config.yaml
n_layer: 11
d_model: 768
norm_eps: 1e-06
extras: ["some layers without positions", "some layers without attention", "local attention windows", "value embeddings", "a smear gate", "capped logits"]
init_std_up: 0.0184
optimizer: "adamw"
lr: 0.000457
weight_decay: 0.98
final_lr_fraction: 0.0
batch_tokens: 131072
train_tokens: 560700000
steps: 4278
Each number is 128 + 32 x the weight over the matrix's rms, rounded and kept within 0 to 255. Layers, rows and columns count from 0. Numbers have three digits each.

# layer 3 MLP gate, 1536x768, rms 0.0214, rows 557-575, columns 624-671
172190128187123155094132166113141150093114130140174162109103163198161122102095149131123105114147141121128119090110125120130182150145099123103120
185106122103064083087166093166122142130150161078149159130176140157145121116144102126127063105108176130106156107101166175089132121151122133143155
137144150121142171130091110106096168092096137200121130144110073142154135155151133154138105143132190094110140171148072090117147138138111145115117
160106111195106118125060132160142145118188098117086136110154087165191130125099164108136151202046161132176135106126142113118110136120113150236125
105164140158139161097083169116081083125085083142157143173086132106107109165153119172089140132076132180147115142171111166119136135150089096143156
163083105112124177122110109093103150134123121101111130115136137135124163153168085169150145118165114062098166164095180120116136138138137190087136
106004129146143107136100123200145126111117142165088127153089075097154132183109108104062091105110141126122128096147106143088186200137116117155133
134101075180134097153104133136090141147072112089125115086130116142119075110149153183134094084133152130135093180128135071121128147160165107147121
109132158112070143142135119125124179154107075104210135224145104066127046153136114102114113138146140123160186113199129168137133153123091108111181
119127126199120090084133178145158111163126085162149074120131144202151141109177137138136112109043155080117167158058170088102079155080177193123165
094115086133140139135078142075140073094135137129104146136095100115135132177087127165138131136119114118186119069112150109094106058118195149134128
166161151144140098126100118128092189130111134115126095152084111164136147160091140089098164136085171158163134141097153197105141145137154154211166
151162070133117059096030138141061101143139101181115136137076150080147176138119148096114140135109124083153143126062154090098110186166149121159120
120201137148198167148112151104097168132124106143078068143138138105121090181124132094136114120171133152073156125107136079175118095162102150170053
098104134193190111139105168157126153214154167124065121110187077141111104081127135117100107155120162189142174095169153188091146125120125073188175
118097161120132135109097113117064111125110129170100137114094192113116132130175153106122130136102091135123163097181118072111186061095064078109095
180122130176184120091139186142105142163169114188107119122100116127140141105113154229077146135097128176181086153151151113090136125155144188120052
091140177141052086124093116179103121076154141131142105132124136179134101161143105132088062136091116133129143137130124182134116152142134119228120
097188148103128143138140137071091117111116116104147170104082113139121120105076108081145099102174151084106130205118073155158075123155127059078186
# layer 3 MLP up, 1536x768, rms 0.0205, rows 557-575, columns 624-671
121133083119106086175129115106065106117097129139070100132129159111087057141133127146090190118099065125182112140125163100068112009138091093129119
108068089148173104135155136125113137085125162107114123143126140177177124136165130207151117146102105183118130089125122080098145153114134176137133
166142150139155136147119161113162128190100166116158169135113115139118144141149116082093103094175146119116144144106139170129116088139135106094135
107055145115142136129113113128130138173127161130100156092194171105129076167174168144110123127164100096114128179130097189130070104097128134123130
182115173104142162115133106047149160066115150121149136083121118165119130165131110138123099096130087117163223136165094121126142144136058192178088
136115114123154122100081101117103126113154122108153101139159086142101099177151129118139164142152143177085162141165122098150166139099118129120138
095162192158110101118103157139138067146093181112108188104108137123111091199156109128118146114111131076143107092139102130116157132102125139101082
165109141097108141151132167130067120118105150159135159093134181084103125154126120111164142129121129114162143158113100126199157087119100171169092
091105116175110080168178103090181126059153111138115168143129141075073144113125097159118163073102094170126134137192094157156092118115130173165087
124113111098231061109112174110174149137080131078153106180139129081167150077099118093081082098072107152212114096172138121041171124120149123146183
074092154146120145093115134070132104081105131181097121079157141151120101170135123153111108095092099096041155109107175202062096115121102104134113
168149143129073083174088223154154139131077179050095137060151207086124188162063166123097109032142178162166069081081113115096121150110133116117114
126087140144146106141080121114112145129202096134131165133093086061145062133092106131148087149088129147084155099164056125129169125123176196127123
171137109097141075104109080171106103139162080130174174105157138097072140154133136156209131135150129136142153137127122112119171161148155102121099
118086123134142171166153142133124173122107196080085177127137081170131122120102134123134146124155185128158153112159058152119161178135156181163148
082168120097130091133096100073124129163124184100131168126100106127158214186105108177187125164151179143105143065111130134147176150113140151168106
130125058133146132117143135138097156119107162137108151078146076140145161080116174118120148112120087142146129125091151094128089119104120138064130
144173112137067141100119111166114100125182174146146127156094135136126117054090146121164105150097195115165135112110093096127141098139133110123206
135143088066171104096098143221091147186184133146127155140157168118153134208122133138160142096137138070104082151117170149166106151159072176226127
# layer 3 MLP down (transposed), 1536x768, rms 0.0171, rows 557-575, columns 624-671
126156061122210116110214143163160085118101161131102115128126162107159092108127103112117117190139131122138129111144183104167144152097125121121091
110159132119216130201109078145132100133129133170168151135154181110088073191077135087202167141140114130100149133121105120118073083107146171156107
156153179158123088095126107115122141128131112091164132149174128116188161131095115124102165221089157115096150068143179117091126072140165149133150
076205109169136136117130099124123148191071144195075107093220126050176125105109137125082091029152145160128127136133194111177092159095146112143136
140100120157115096122089042166172125080170204125145089140115060108142044082141119080149143140122175100103131174092121193054049117132151134128102
182130095124147030166159149131115149115184129166049109085131161093116149148073137148093120193174218163143143139144155218098162172116177117178120
116106167178098160165110171112130119137138133142072070140132091101092107129180132071143126167111141132126057057120189104153158118095055113116117
093076157207188137159107103140143090066096166139104133154113159104213060150143102128139115077118106191126094102130108141088120216114104123146099
147147134062126173137072144096129160130164115163149115138169120087122166158154080190089060087147129085074106095123158130152154169108163133159133
138123106220145114108142125164108044102149131151145133087144040137170062153154031109072141060140032119123135217131068105095099098117113121122171
173111103124192164108133131086145083119138132111090193158125125173094094050108128181123099180120123147134099137117134127178165105183138165107140
086127144130134095168172064137129138114156160137055145129154122125188149140105176131157157147123109169114065053136079178119109112165115101159145
106054145104110174149155113138120123199159149188141156171084064143059111144142074122114141093214131061112134097044140144101087135195146049149108
148157128116111158144153114127173091164155164108167079119089108119182103161097069080135144116077111127042160101146140159153113124119096110182128
140150144156133100128101185136141069103113099142128162133130105088126141098162134117154167145120149107109178092080070112134128131171086108148132
111114101103102119131078122108180147224185162153155122145129083082152185100133125196171132183113232077134122157130129119148126140139164143088109
081184106096137108136100095131118083103114164168182118164128114126123126184143088131097155153115153128161154149121161135162135115061147021158121
144140176195135108100115115123120123127143120126149089130158119108066153170147184139179156194180113113194054099118120131105124104150158148153127
161155073152151134170085175106128171109070084079159087155089135143177140125122156113087188112135139155166147178171117090160105135076154117113063